Each number is 500 + 50 x the weight over its row's rms, rounded and kept within 0 to 999. Layers, rows and columns count from 0. Numbers have three digits each. The size before them is the row's rms in percent of the matrix's.

# down: layer 4 MLP down (transposed), 832x320, rms 0.142, rows 168-234, columns 256-319
# gate: layer 4 MLP gate, 832x320, rms 0.152, rows 169-235, columns 256-319
# up: layer 4 MLP up, 832x320, rms 0.158, rows 169-234, columns 256-319
down168 099:564501459532488477468516502487607465554561468509438454536524460504505447453458490426408487497484457511425499576573521505541431476456498459485526537451619560582489557408525534547455544471513501
gate169 101:416473575418510548530550557510566515507533504494463478525483530464533469529541502519439445451442513480507532461469447434563455422514496508538589490648528423433454451446487524621507494485508477
up169 098:642571578508543503400551575434509550509416452455464557494528500459429403501473499527408545504435533435481424455516504413467416501459469456493465524525512552505641526507563556519533463508392568
down169 099:489586481450436515518475486495429415453562476543477489527489463436466504485547576498426429465502564462417466530467465528483570504518418494503511509501527555385550501474500485462479504456519523
gate170 102:476459460392564511454492389426449488639516537483434499409449462497454558554610521482537462468450496473544560580464425495466471529621524579472565523451516455474569452588568622481531514554555531
up170 101:504425467492501492541568541502474411523550488443424558505450444598430531520543629477527516466540546513492459476488576500518524437564508551482578475504467493503429454520486549508425479529403461
down170 106:568486503474504509507483496552464492555515488435476427504638411620502406506354464548414562544507525511420508513531453474498474511488499461562516556469448477520475527570545502471552534504422493
gate171 106:579492594511555454470504520520563518449470535512492408474468496462522428505486397544427473576601518561595359528505387513375522455474469597525506493493518506593525469489511471575485611470534455
up171 100:514541579543473577502593510600446505460456509538467525450607478536376499483549489477488546475436661420489446419486383495442565475493509530527444509581507530549561513476422493512554546401581370
down171 101:440614455545521432478466530450428530533467405512403553518525455529501481502469534569563443514522465495540513530580602487556436533548474571449477475554441401440492495472535527531483512540424511
gate172 093:493415407493459579484530522368478479533591568572445511539578512481530611568497434478442489468595587442457479523481547500578461583581435523488529500584493492491567480527471404472461473485504589
up172 096:572494445468549503592502486435596535434426570516496608582416569412456527533493489455532444405555509548546543490526483530663491518548486523512510505538542504561483495530555462440542553446533481
down172 085:431478512469457456507468491542565458419549532540494470515578500435402580542483447454507462449518431534507560447481559520413419532401481532493591445462449479606557528497580447529496497557588441
gate173 091:521568634430514392402494580589531504525493502475463531474438529511573527540573575472492460511579453557604452463522496521470522504557507494578545553517467531574551533531500436588492463485434477
up173 097:450533485491516585491585525574480522499358490635600602496461503452516530542596433521430472501466431405501439379565475450402479483471462427595543497490522438554504553504541520558441480492492552
down173 100:551586529439499438533543472386498480511573546589574609511515515567457557502528486427514426494504407477486520432572530505437520516479472453505549546444382583525391546465480476435505510508528603
gate174 099:394422507458488470515487535472516499348509470461484420545634561469451536491408591447501482507453598520432461452529478512448457453462493521485578509601439489482470534461547475528434574572504572
up174 098:510513561519481498550548475502507531620576504485514481393477521566491568578383499550474515445505462538583544513561508437547437507556469574489488466470521556452465565531550510448505587456535444
down174 104:587493482560465508505514487507517557531516505592474532494444432444591486471456448558377476488478486485474470587511574414502601550549402542451500445510524486534467435486490532461457567529516449
gate175 100:515530554577428521458445515492434438559578492581463464562432581437467539390447506478554513326540604494576464541589516463502526510585429552593479429594504457497484435459467551532509502569418571
up175 103:540589527497525511463538463483553604535505453424541501589509465431472549519546501516505576552433527582551421466501442519474503451522426430542512440496478453506446619489541457541534529420602426
down175 103:538515584561618512379573484493481483473521526434514493518526561373465518444459442511510510525446431542417484444450494531511530552463477555470346523507512494499495553540404522559547529401580448
gate176 102:475601459535561576607583482505529575539572380554408475514500533507482513519477485429528552506492433459519475465558518532506568496469507582526463491507477494499534522486438615549415503598491466
up176 105:492506432526601451526592479516460504428523397407479421404578474512628523476536488441513526500554554597630522414416489536528587453549491524488601491408460496531507475474488436464489525478534580
down176 114:493585614487486531540557498501502486482479470509455524520473491473497517384447535405487560509531436510522535467482443553388538500426403486558479459452530414486447485523487467517496535579485538
gate177 106:452479466473496497388561459528528375539584511514504509502469481506519532460555500476576493492522489514461502488488480517492394536526443375493453402550430499499535508607575490462472525572426512
up177 099:522537553465490520511559565473540594486509525599500491556602460440527529478544550582530622420569516408493528398528563514527452563527530534507431456528440554480457460514546491484452509489471415
down177 104:537544494458492486464435479424570549548470503551533544557440471482532507434494481595565447548581579534397547566471561522494516481426436499424464529494508484518487451444557608478482492546331461
gate178 104:433473408446599484465530442498456497601486543562508487450472517542446533429491554486559505562544480541466433466539454425447462521448470569495410506498561373531492486370434581558476538537487525
up178 102:536578575467457459481535444543494461423469515500528488456519506459547440523587435627412506497481493489475497512482485500512481524499587469486515538500482449548439487465580562627481492440449567
down178 103:501608576439562423522527456505543563448478536494499427499461512474487404531567524511430492540537481531441421473452534418503476544467421509463559525510486451451444448599528532524474511498506405
gate179 105:573444501469452456579481562550521467434352468542393516527474545477482456605478484515529430546531511553510485509551500578519442503473554465570483543468466492518518555564469504467430488593559488
up179 101:437478437503554491533484433444479575519444473513528545604557386527522478505407453474549461494476511478539450565508498510536453524553552562490505507470572417474494516527541421464510497504560483
down179 101:467427539507506550503602483540504558530560505456437546541536524506516521506378577488516505470566481500542485544509543530523443448432515567534537528486568524471532436528504474522480583490391472
gate180 092:447510611556598509385544516482539498499496581543519425555510566466503440501440558532589446462492489532596498522542464535457475430529447501592558502568493473565467534423504440554519541572509469
up180 097:403509632455496469495496579562529546458548531507556544492498442470548462528432463498518609421484420402519460523473402532555474544557468570448494424553451523487455485486498505517480577476456499
down180 094:494508567517540436441413496477462430510437434491562422506574570474427502551479482572511580515530405522459513507509434488507560519610536553525575474468454549451471456518545361506496479431439505
gate181 104:482464420483534435474417543442463497516515444584402547547536384531493537448522530477490491493439578449436518491479537514576486476475489667497402504539443556545515459515533540444422554460562532
up181 105:514499503434498533427459470514571447480396467478453488445502409468477589513528415525531491425526497608531577501544477375467522483615540474547441509498480449542521524501562527530496591513573460
down181 111:464563549403534480503553551660448527457459488548491523425520591501499538580478570566537586436457565506465424510457506467520496475450491553494515506468540440481585534537556459475496484461486456
gate182 111:508442505542462539469427549462456565473480518550534478472504458575502503465464399495563438426453406522549598521521447444445587475499413492495539496508401480503531480510457589430515531515523507
up182 102:484474456477569484549504501551591524603560532452530402535465519506555567534531608494435468516493479485540531530548556475611444450488468510451485497484457521430401440463549453517459455412530482
down182 103:513536451440472416418399546566580489515518468511460483521495470521603545567469609528491574459515558530516471476517494546583512423392462500486495511472377434527581478438525501383458521511433477
gate183 094:440488410416521448489410529494490518572469444464484566407433511547483449494559525534452431476525542578429536580515548591529503424576499492547458458438452527478565517511511519553470478552588553
up183 101:493515654456459440502471413516451494490520558498501442448584509654520514533506529472527480574509393473403434554575474461467570482473472456561509468517529463396542524433548469427519440518446515
down183 101:495549581479521497460515546474413487500464544579522506513471498574499518524552517437605388477444388531458473484491452480489576535446537538479469501463535510431561486534561492483358490468443492
gate184 104:448563409530555486475530450489594507690485488510535476516452453559485474546504550455546419466528472514490493404419551500517567387476502529514545490419446486559529458526521410443534487473567592
up184 099:507537476415476554476531511514416476488379496457590463522473485497520456493442478448575473509463464517419495499561500455562495533574483488440479537546541366526477498461495512489442433507407403
down184 098:468584549523477522428529507534507417476506507499443446522507521371467501468416541485512542626474475549496590527527567581525511451449502448637526485497530531481542469508515486536405604503534566
gate185 097:507551448402586476509517521512470427492438495410467509598517514503514526353488578488568536495622565484568504450465468515519520528500452462517462481498494511437482533503466512522514475497449578
up185 100:530461465448516439454406529493434516514507451483487453553398516550541582533486530582532516520440472490539487381519460535477490366567446474470434595524421512564523468445605520487381608528523506
down185 097:444531483553594563528505536459608519437433510471533464464505513593515445551511476470522559537590485486499507454490520522546503520566472461492619407453543511481541566560445480634536493544478531
gate186 098:521539544531466504459544535517434595552484491530513571610545444530475586445493498472524488473444488467433418469446444462564502501587530506470480548413509449481478534545446498523473538477485509
up186 099:453503607512547544475545479511496394500469546544526479437553533567484548520469508393554401451452469487476480470492496462464460535529374495510535528438510497607431404455371540428459466483477400
down186 099:500477532526547590538466479522525471527504652500588431538440535553461495459485373466523562569517427493448460526519493540505448548549424431462508540544519667506454493491499510456654464560430519
gate187 094:432535504497534486476469499539544525433465555417491570509593525437505492566513521406525533457554545534518475534475506451441455434473400486599502477518527405596516504425491493552577481492506480
up187 094:514672414484515585516518473461531546462446509574491435502536464524496576621538468446574473527416529507552552474420453545508559500488478452533479437513499482439479495450520489494549485488469605
down187 093:614563584584528543565546484548497529484571474517509525481476445468369513462441428556466502442544473536537534393406539473492554596470460554508408525476499472512583517477548546539476511572533500
gate188 098:591443501493532480558415464585424604608595580479454493549544512566532535535406464551517462493588482499521518505396478484525538529499466528528464531497494448397510456608520450506520497507461516
up188 094:415504508542587539494618450418501552531449583494410532452485527469440553481489511459482466479419449460507490538594523585583570476488492518556528465452456541549530531461578593549505466465437513
down188 093:454483525553535498479473496511463485474503527564475479485605542523411499500461539586588505498445498506491622522457559442523485511518464449529394500530560532435478476469412512635382478489523502
gate189 106:551492569433599527438526585477486516592374544552487503432471535553493446509551504523504549425513529482383463550501511501510430499484413488474458525411523563482536511539582444495475502535441388
up189 104:436598532541500474536397400551423527571427506492519434462477519497426484481495551548524470457476450374456545538504463452505524450480487642514555556450478498608467507476506502532509543539473541
down189 108:587582458495520491518486523532518431519462476507547552434572532508504480486562486519466448496447435535513410397505500465614549494516445557505423464508540492529554527503548463501377561564481540
gate190 104:521435459514513467514463482503434557448492460481476536583464483479504474495552574564504525453519510428478494530507471539422522443511448491506381422509423467455447570468447521563509496485463479
up190 104:492501512546578454508580480518585573487530504586506504580496497407570502635553462537605528423464574468483515469481492501501467513520551487495511445486513471503506514477509513583480526494512406
down190 104:497612453446479485448462541493584557501500511494456520496474504393479497506519514476500582444555539406519600519479542526531488467487537432462478473588463498494525478432409524492499482517497489
gate191 103:525559536534558531453479347506441462497391513538395416569495478412399476488559496506488511418521474408545449493506490543496548541557493467492408489443440548568468437457550554591426496509492476
up191 097:532469558486523443443480396493467568552418500547481485460420499490539529568468492411467458499550513470530589530460523541498548477548640422502448560466537441486442517516503560465576475568486556
down191 099:558468495468535445528559460454454514446549523565466458508540473456605494442588569412471491453480504524558466538524534448461570426541487633474506348455563487505459550485539504409464509518557496
gate192 097:477524467506478515575553413402497582438477515435529463571495504541507560508452462481469464431576474471604555497487471495507575545459496554398526465484560512566456548523606525473546473477490472
up192 101:538486500436509447495599511562460531471502411537449502466484543483476549543442435519471501551540510518507466444485461486522419555584457501550427508381460434541579484479533463514577539507443507
down192 104:454486449448532485410449496548488486430437487453415505509508606538597504465497540438499469470529443446508460526506623546587435455471532476521570462400525439575495488447466400518557525433414470
gate193 095:494510491481563488516513561482503521531476563512492494550527442494561412583426572508517560559585495505467487561509610506471476503577587486493493500461472459456488458520525425532461574429416400
up193 095:566496563475468525544488512458528513452544419524440450559533522471571495509482444532468580441514544478561504522415579537506442488492438599442461436466535447425520649507628556488481493511494491
down193 098:482386559433559422515571519545472610535447452534460539585527585531611441509500655482483523524539550503465480434566502506524480406517549417447532475507456530485474557490503507525509551464455522
gate194 106:422449538453507567449395468484521535446500512554532548471527552554571491530536515526488542513648464497643484470464495528497426498482506405468464433518490499559485497544565518501468455549554577
up194 103:433491522513458524499522522587510453480585524384463500448489476519575502518533524579459516434508429486553555475487541445510518505488493485482518530528530497535502581414565536551526448441434470
down194 106:501360494492499451408516500604575431460596510382558523482533513554566480562542557522594538519468508555473569411484512413488481499572521544478480571579528513497489602443473559441485496471449499
gate195 117:482437518518561578511489540520417486446524480512445422531511571514489502517475530552510478553482510515437508489501434469412445424578409516623436542581562544428570512544466468411535509531429521
up195 114:500411553571491499490480528481440476446534462497514369514525602468497501517488465496498420518540563504497461517566538491412452478495484496510499559562572466446571455532481534463517564549501476
down195 102:536420473563561521472516545456487463505552498474497470616536498532460441544431524458442442513419533582503388473560440523572508483525559547521442474616417534644522510523588551503476500478501484
gate196 100:400509590590496422456429534485523544522548429456511448512409443487493496496524428553565490452523498508479482536518480537534559542485496404513597497579456493529451455475544534517522515530455423
up196 103:515457435506526558585482617460506545524436505530501457476546514485471493427493532475453496500427579562566575580389510470586512429556511546493414550572455575498468423415476481452568499503520450
down196 109:452513411496471461478451486474527578492456446596532461553500539399570474558437477416501504440487515556498538594497436494456451502457480563492455520533537590452444422458531508481556443513552478
gate197 100:476530529507505482549547470462519482585407527582476507577553570424559463472598453531460473493545439610420525478566510528582497583495576520434434520447496564482382478480514557500403458472542510
up197 103:459435515554504425482446476513549506456550564489546575570426427553435631461485423510556474579475571505493531553519492574554568493542485432476539525481528488587481501586550546530521512499461505
down197 096:388644496437524514479532417500528559559452466508448457410515499465525561470455493559511399462403627503489547451460525531554523471474462466547562445520444492496526503534433457456477532417511457
gate198 100:444503505463512524441550503494490535435528463504444493526453509486464459510437499478582634573477431484510618526563463484411576478432507464511409567526512454515483603485573526505541513484507459
up198 100:531487571506433503463573544440520506486470674504549511399480474524545610454551483487479449526504438593548452481487479536559515518501501507417500362502478492449577490488529555506541478460418408
down198 103:548539439509505524581463473428556489536492560548595396564546525441513638429533433466503515505570399507565546480553519486577514545558500505556499547429545589395531546446484504461476531476469492
gate199 104:505517474400535551424592506459519432483423486466562407503499465481429579398568377537544491448468547562550433548594536437485515485462544571539467461499555504613528459445514527559422547438530531
up199 099:450542444514588402571631476541501562462545476433419509438554514464452485538488614540492616567607498448564454469459598440468423565552519462452562461432504543518483504481473438540537465520503487
down199 102:562497452416539482498594468560544505501521439485488514537537498365507578462535544549623462439486566498508517443436487437433425534561516541533533489606467499449527534495520449517517480376510499
gate200 092:466484513470486484515482583476444473528538448541579519476531469470475515428462458443479621533481469450498572503427536496459417578475550417532445441536507503442445504410437463546336500474483463
up200 098:514488532437578569532484533570488552528521493481471525396448513482524435420485497517501504389582515565506554454488531433538581442531523492503538478466490499541455591471580500481453446566474486
down200 075:443425554498551511468510509428483501499531469511547509485572547502523450484479544520484553527387483490395441482480489487509568455481443495502634544469482574594463478436589516463525573436504518
gate201 097:509471497435514486537534446370462492430452525511423475509574560552406402454545458569447396502611500437529557409476546482645581502533478388486578424458554455525505526507484573518479553487459509
up201 103:541529507442508508416570496547544525565528561506508433469567572483475572533525479519455437508509497602496557435414552504462482473455563524510490530466572524527490404504493487546537421517535529
down201 100:575564406522428414582597510442577537537510464449505528465503505525527507452407521471533479534506480554429471441528562524523427507591490475495537440565452475435440529548586436522488467542447416
gate202 099:495499447446562576419493437437493561564486522560515562460526503438462490503446603466438537497526540508507513511470465467475444520510551503540451537493469581479525457405454564511490624464528524
up202 101:452505568538435478456426444437497510489500475487523505457563504452560518438520463576472526480558492554530522454515563572487564509440572468449591436433580473547497545560468467581506435518578450
down202 084:511627516454396484502487437547452469410451471400453541466558474486549424397458583483507536531505447497557467548532538586587501546470551493475527466533578535477379516488448516477564439522506531
gate203 093:531412540516475550478480551464441516516560464518500533502495481426536501456476492485478447517553485597490498477484496445470577515631579539534414506518441436502405493552553448561476565522462583
up203 092:463578553563465513532469437481556440519546513440536467359472502489542529519496421541522465553521484547478566499458524480597447460581593510530477511449466559388557609621440559542483481568536529
down203 094:598540507561458475574481548537528495487413569493509510470450458442501576457502487485481543535505473544518511495579571442498488507544608503511482450511491457526404424531501486429481484530511576
gate204 106:543519512513486543545487522477523546497530509434463523458397547448506500557453505515577486426449512458499421405535608496557516437480435534517507483623380518517484461393522483465540476426617623
up204 105:596442519482535451514525477521510379509602480528529506412539490479536379459390496492437438504625521534588640537587539524477343536480481508492474459545568491563503461522496497536465583499456490
down204 097:502477536516517512590583573471425460467493538462460519418458557576496470533570503558446492530501482595533565527490466441416427483558516473498572545470409612495487468567488574447479448525522533
gate205 100:497457574444489492537479565461463518547547567481455461570503542531488457598507407473494490513521497410581517517489378422457490540535456438463503573511499555446578478473488503470493546481489518
up205 093:472375472561482478468639577537528529510471549557538492506414463430586510482535539312455490497538538415500467480456530516508516566497447469521521395565447490517471491579421507486482484604576572
down205 097:500536468492574519481480441441574496473485394494493482514461439439542508540472514521518490475567428530478460415515470485540465453509453518560483456390466453523481431560465550478376420471472442
gate206 098:552519541510512534577489490438545482509469531479472507541535405446558606527444528623403620476568504474452440501473493552541411517424492464486560629452558544574526453484520495440510536499551581
up206 103:462497454458450478518527507485449475522479534567484540548483580495469535563621510458480464542413526384397505455604516441538507497462584413477512493574482487491480496457477525395553477503622514
down206 109:499404485504509493544434516523416535487524603483499492493544494549515546488564523477391433564559526461474493500451451481497410436461501440486548518487468485504513384484468519439492574478606474
gate207 099:469396490411499487534568479499479480510519500652433534539449475542466535389565484491526552604436513512401515615522487556457469476476494571534562520569505478489440575452549460571525471448462585
up207 099:518470456514502433447569438476523548503436514485470470528454511601498553534599422453462461467427471517568539501480466490473470543609512444641487552427455557523492529492466518479375457465453479
down207 098:501430473424480522443405458531468482391559396503510497558445558459558519475464438450572606513592491468531530442581460496561513524416394582484479525446540498502506467522496385492498502463513526
gate208 100:494461618478538524483462594499372519556466547555547560602495467474446433593501463556485536485446551501441581550494435524503493533526465457449504415493466398455474496621468533450444583505458496
up208 099:583461451641531496445410501489524452543430470514601497512518420454501476429523475429578465483467479501613557522543379480462507432448497474351620510556424584612498419483480528618502461523499466
down208 101:360513478533536530502526536476512502425505465413526377414519480555485504562546438448524531442467412462527541384491469446461557426472472481471510547479470508416540450436541503551555543494541466
gate209 118:553536486544523535463468405459402599409498434532523479488519631440461434492508549545431540540566552525495527490445460522452465457475490493604547513453490459457483474546546489568558510554497488
up209 108:551503530427520450453505495564530500475514600586489451467550542570445472516506558434512501444490535487529495510507491432465517439457548491576459465472521506417555456532527538521431529560426442
down209 110:516500519529530466556452564497517539492580551467487471523594546502397463476453434499470638529537488471481484539532528538524533510555391492452428525496520517504479503578500527504559506576448453
gate210 101:445441406480536523492541441516475520518561495496413567544559471580534496581561522540576423497462522555539472441497458515565574551502551518477518496472519510530442492482542494671463538520536483
up210 107:483426548506472477414522456504397535524457478616520499432477534476541543489503545509526559533481488525494449459545429522552481474505531451486489496470507507483421498481563487473559458544482480
down210 111:434613511554408547461422566518458526467425478495522546513502546415485506549358548433404487516469430485500461530544568486521437471463499470517521431459399532480396457527526493540537397590570558
gate211 102:449393463440497503465496453508510477593506428500511449531456431550545506522515507494443454448526507498470585654459449450510519458463548519623574494489517437513397424450538565429487560531404443
up211 102:471545493515532508496538482518476428485521578535544399462541513517481472461523556526466486578493568432488411528485446486354494495537546558516483535476547443488432457459445516414510508445517527
down211 104:497404497419487645526511489484563540592427562485541506495466485412470551539535542464517542554505566501452488435424533526517477553525420550512513588461495523470466519528477521508512411507557544
gate212 094:525587429522542473450563559551584419532457489510514471449446447515477411544478501544478489525484478540487503506494535521617516490427427563454453498518407558553470544458483569432495559486485517
up212 093:534551517552511566451420449548487414606527516446355435428465431538543429483443531465540557559454489407501508562492508513567585508469501551374516509503487542595458648519415470501444508576600452
down212 096:525448473463559508453504493503471533565461540564465447535533493463483489566431535498516491573496542530528494485517410475476456500516551538435558534500560519508469462466460438578546519637599475
gate213 099:519538554547485431477468454445459382512501490567547534469531457509426514469527388579394505395565425551556534453436588541502555545592468415543517530589402462514594485427525492511536391453466498
up213 094:549418473553492468503409475489456511547555405534431585544488446524455487495487543410491558471459528537573550561525483530501474500471443576435381512540499502538497518527461563545474461552537473
down213 093:489516461471490504524527416542498513406581493463546488454514540523549518453523610525535554570458556439531471539587507458524450411468448609476523559476503462467567505594540516447479523458559492
gate214 104:501531511521530611458407448511488574491466490395394504474581545490526485501533426468479530552463452530540485464401424505551551567472479598502453406502469568525487546532552514506508590504553489
up214 101:542557581417543407485513498482562496497466386455436535565503542500531513552443527426464532607502555581456500513501468485466447499528575451509438489387574555511518499468482523469535440462510494
down214 102:510505467531524521487550531511499498439535553484572434439572450526476522545446483542381500479509559534559568467544565515603578463501572501493578497647510507452500485596578523502555596486456565
gate215 103:546416552418489452513560548524440454456350537489585525473566495524557484456492526530507550518547582578504488593485546502403406471437480475528424512410475418468406537453571441527462494485469498
up215 097:522483509501542558593420482606528510503506522469438524378424518557529443525540484391534478531471543537572470481428484562472480544545477478534565582520543464460493515593423478546545512574454533
down215 097:586666538513462522444517556513552486573574532488620449485437480518433590510530495484455497551458391547552514468519404547550509544510543527451483501544558407529502498525446547462455496503461484
gate216 095:495506495585600521506433453436503562509518582457553534540479429507430478507465489567538534544547466540551537503560581519542530423389496485494463537523485506556471581433524543517474497480433408
up216 097:479438458527449537476443532407540608520473550462517550509473465356608480490492473514546508503510545505559434415478570489488498544575551510551563545473490571585461533577469569440474453556450445
down216 101:488653435564451526490410524443652475476539517524597545449479430399352489533585480513513475435558555461515519497540522501584501469468466460534554491531575445523395509500540520497506448436455530
gate217 103:356478495446502527612522469447520518549456444434459558633515535540516452513627486444484549510480553482535543485504622465547553406562408476425459570548447532492544558485552470583504536470431532
up217 101:455515520550543515421401426503555491502446478533541529447504468455530373533514494537441473493495495496465516468499572540450558576554417535514483467503495493503480401547422611521456506532482483
down217 099:520526473491529506381444563471487463532507524487425518499473483475468472484540548439464528660442519532506550439532429476535517359506557453589505475470560521582511512650497525525504446444544568
gate218 105:569528544435522537482445470493428460517514479481528503471483535600525511404443495490539448507486552557521584532487499507470395515516455623566501582466560593530561348512465523403461424564541517
up218 113:452442418451609477576473483502504452409497568414554593499452548478548509593603538469474546492548610466549548475513480413480522449464479601438573553531585466470526420436471501436488535543499506
down218 096:424591428447439513506535544540600605565490500542439499506494515528481546519413512540514501504487539517501506549503477599572460449486505537573557438456462492502525465508524527523472541431481580
gate219 100:490598586661512530467547468571451497557434449566544495450537507462525460495505556436444483419498484519544417464371579509516532464533428536465398530442464465447491533533390581452426570533623579
up219 093:485409528586474595424505530422479479536464498535545582519437502438568475544479446416426462465557436496516479403519482432444505532562523511501515507471519504511536529538500670438576492543486554
down219 097:540524478357509488507416521508536553535595489487546599555495484469510447502559501562559501562460465509467536435611527468514457455519598508572485435570504487498512513504591492536494407483446456
gate220 095:530583553423465498518513544496479577391381546527539601415565470535496540470490495551454611527447530500536433558473523527432489573457437516549430408497505476470467458443499414510411520474535549
up220 095:499377424489480461562586527506465527582476462498542530545501483502483442533586621440572524536558437567396546472526442423572484480493512545516440513528524599521478463503457420478449432421595511
down220 095:463505515471578729521576561588527470473494587374551521445510484498485495544462632481566452488544545577432524510467536539545464488442592570434467449529505476405519438457406531548489595461478459
gate221 101:572446516584545523379396469538426548475507535479476483474570530493456578482508434546470523508512425442458533515474446454411438524482425527545502575521472532553512500490505491492490472478450527
up221 100:449494526537495519486527499488502552447433520494436553495477437439545500511492447522531537475438466545467585507495534464420498449528485533462513533430510492499533484469456474421567457467494613
down221 101:476452512490488562504544517462494457534638461555495448481490543551509441483506495433524542462463541430524582456592440479527518551475499560513550425505413486434527477467404577458584527499497510
gate222 108:531527476459543533513521504583505552493462552511562393423568554467500377549481380492525508505465481531472468496565455533408545404593447475542448448492430485485542478552563413521477646598482409
up222 100:488519476585510442493440554411458490450453487519530457465510631549479510451533502562582494555519436558438495524450386495434505496463489425575498337437490488526549515492545428412578468541556498
down222 105:573569409484435512533453513469479417494497461458521496510525623454578526561540361531518477457522496492488501445505447529568409435421529485529419574556451527435480485572565481496532553482509531
gate223 092:537473480454453588408465536580558446584481415446399583496532561499509498472459466579547452507477611602553428502614570439532535474503453433533518444454367437496535445526434537495471490510502496
up223 102:537552489527503516529486480579532426507651456522412498513535617499504489517541553544621422553477609479507516391557531480537498548516482521451452489415514458488514556530477500452551389622456510
down223 096:556526541401534447486366495503516460529461482474487507451553608493510437554512392547447557518471465585451569457528570519460514476502425395613402534385538579502516528544539532638478516558483516
gate224 101:426361525526517520528534477496493598515526466464508367479497437475458505555453322495551536469494539497526557589490476446512550444529443529409509568490515448586449517495464591590429443578469554
up224 105:475503442464486518552498479455579542424457415497495602505508503482474597410613512471501483489475476493442447526470468531422534449546510615564541461502511541438580538491442444397506520533619519
down224 090:456458499395443529501514569643533531450560506533488594485478511615493528462571465538563547523382505404594443551560408482511500470550502468553464512488561506523636550536568474512406424514567497
gate225 102:482505554534537552442537569472546536439485505582543409407477519476584554550559427514547455553601508483498433485523473508485501476539472503553539504512530470439540509446533537462425506492450436
up225 099:407440425543499474508479562502507531571537488528461510476487505504592552472544501499453524481455499458523574475479523444515486497466486403565543583589449566415444580452567478445462506504485547
down225 104:523450516478564450471499510473492528525422449516469542433510528443502498533591543446537528511412478513529510513447508492565469528522402548513517434489461559513540500492479544497526442494495526
gate226 099:506440460414573584469514537488509404559513494534526546473454396432490544483486457524511480514495564518521531480575573467441386489401556471529462503465423589514512513497469490525468481469557570
up226 096:499520431543464458443457495369540513476507556485558391508536503453478504379462428516438507492541515465555536546513402516471540500410530552483524516481513523475482494466516458448493523399489572
down226 096:516556468566473473450488555555445520508460504483401548480482555435574497578501538518584460449552457410514516503422440475496408456518495481427382499515432506520598571471529564486422471563545511
gate227 110:571511498542492514486556577537540451477500501527503521478478482492423474566541427542559532540452474553380584489500410380518526512570406470479499479504512588488482513506572634572480537497568439
up227 102:400562508503578417532528488599531447441609528496412533513527538514519481511489458558552494502536554434545486548480540590549419431454587490462481505457535411532470471535443433477589521485431490
down227 100:472553494486546587547416458546503541467554452524459475515548501448496477527423603564413504491498539520498498472436547570469401505492431473446487550505494447491469557480441426478542422451445556
gate228 102:452503484349532550444413476531585469504473446504462531493508462460589499432506512587550582522511497551444418505482496511463483432451536517488510511591580474429540464540528508581529567518512542
up228 107:463517512494434550461556583519535476501537537559604566530516545536522469486486526568555435501556540567541493521455472543564539496475497490563554563480507509500578437503521520554534479521528524
down228 107:502520482484485518508536477503421498477512541436503529519501476494527564572606468572494475520612470521427521532468610553468493428494572380510446508493521541461486508582370569542563474443490585
gate229 098:565561422649471537563471527469596540445576596517581490460534465561479500459489580561453516460520547525515465468476536433487449458610482505467492544460475497413431558515409531430482445440502562
up229 098:481558406595501466443543483509456528589503480558527535537509473399447522455487517585517420476452585527552409503544497509501497570454473510556556452464488455502489483516493513573535507472407486
down229 099:436663501455536466390549538523552480451521521471481472537527495555491503556481496449465516546502460503445497428416511531459478412446510480545477474461485486485500520502529542379465437548435424
gate230 104:488464529520520503523423537550521592561523546616414538552553500498603497493530508523444429545462450419470482503495503582538597437523554483498583538486452535516534474425550426571393540570475505
up230 107:440503632490491537480470496500538482476427489527497431517563429490478538484574476578472443510460505544539474547598488583499462527506432487611603555529535417571468511531411557487529412544407481
down230 104:414543508488424430482574540550512499545448471516560591450460446420500537506471468522324530511510566503454510499433507482513508492413500522495546533479542506485489536588458462466482441373446595
gate231 106:482474589512362510529624407523492540579487414489531483612513458558562552521472446552404454469463470486484437493439537596512494519525431458498535488512510567509482497454490500546472591450558475
up231 110:466539497512495521509439437586508517526460543498548522404529471533471481421438467491489423439616489445490451516589546477509425464472423546570471430534463583470460516472437534473554562464521485
down231 110:478540561391435525551456564485535482491457590526518507466497468498528472479521516551507496534513529517525480514454467591448531511557463502531476455502462531378479452536471485509542485458468512
gate232 098:409457435523576461415460571565431538552483604513462413412421495535519501546471462484427485525518517465496494497527437467529506408523373570634443460566432456422542508489471503474414563435537526
up232 099:519451524500532611569501570440514460412490510561492577550462474534429472445466517514521563481428474528523484469516528436476598453566467491459459542553463588504493484479436539436572476531604537
down232 095:505537514479522470467428394497589487492438544442560485579560572400480442496449430432501446473520464478599548453596506419487404490520562539438392520467458488508457497523535504549454397517509538
gate233 114:498506509500569402521545584496609529463443527562522461438438481478528509561406434519513505524462434450525432464398563486437540525393493527517497491525565495568509518491417583518549591407486492
up233 112:540553515461541550507421507496452401554600470460471450524538544515492509506566488583516429437552524450438458480528497462555383551534447454470584457594471541574515472549511447604527540493527496
down233 109:490365557574624620542475549543485502550548432508445411567475550513421541560468588596562502407540480472484506504603378466542502456463577558470487447542552431496511439548510523598517487482552473
gate234 103:461422520537514398485471463467525368477546472470558399452454470571563454471572525565520415565549532473469479523525585472548561491463502450456475524479457487443562533436545524553502527490524410
up234 100:447490492494524546500545503556472536455397527497423501449569479517548541513487478491537462386464420549517464415465453518521619515544494506550462509462488531532517513545456548516444532564536540
down234 104:485566524440482460471511515524450504564415481510549453549506481449376419511468559504518526504521478536474471482409469521463408510482531526512461550478541504506584513485498482363521461441523530
gate235 109:474434487559525553413479548491506479462527446513519471538505558502463527501591520565541593447554437453584429444506532492458523515520423498464440522502480502531611442497514497487502473426469490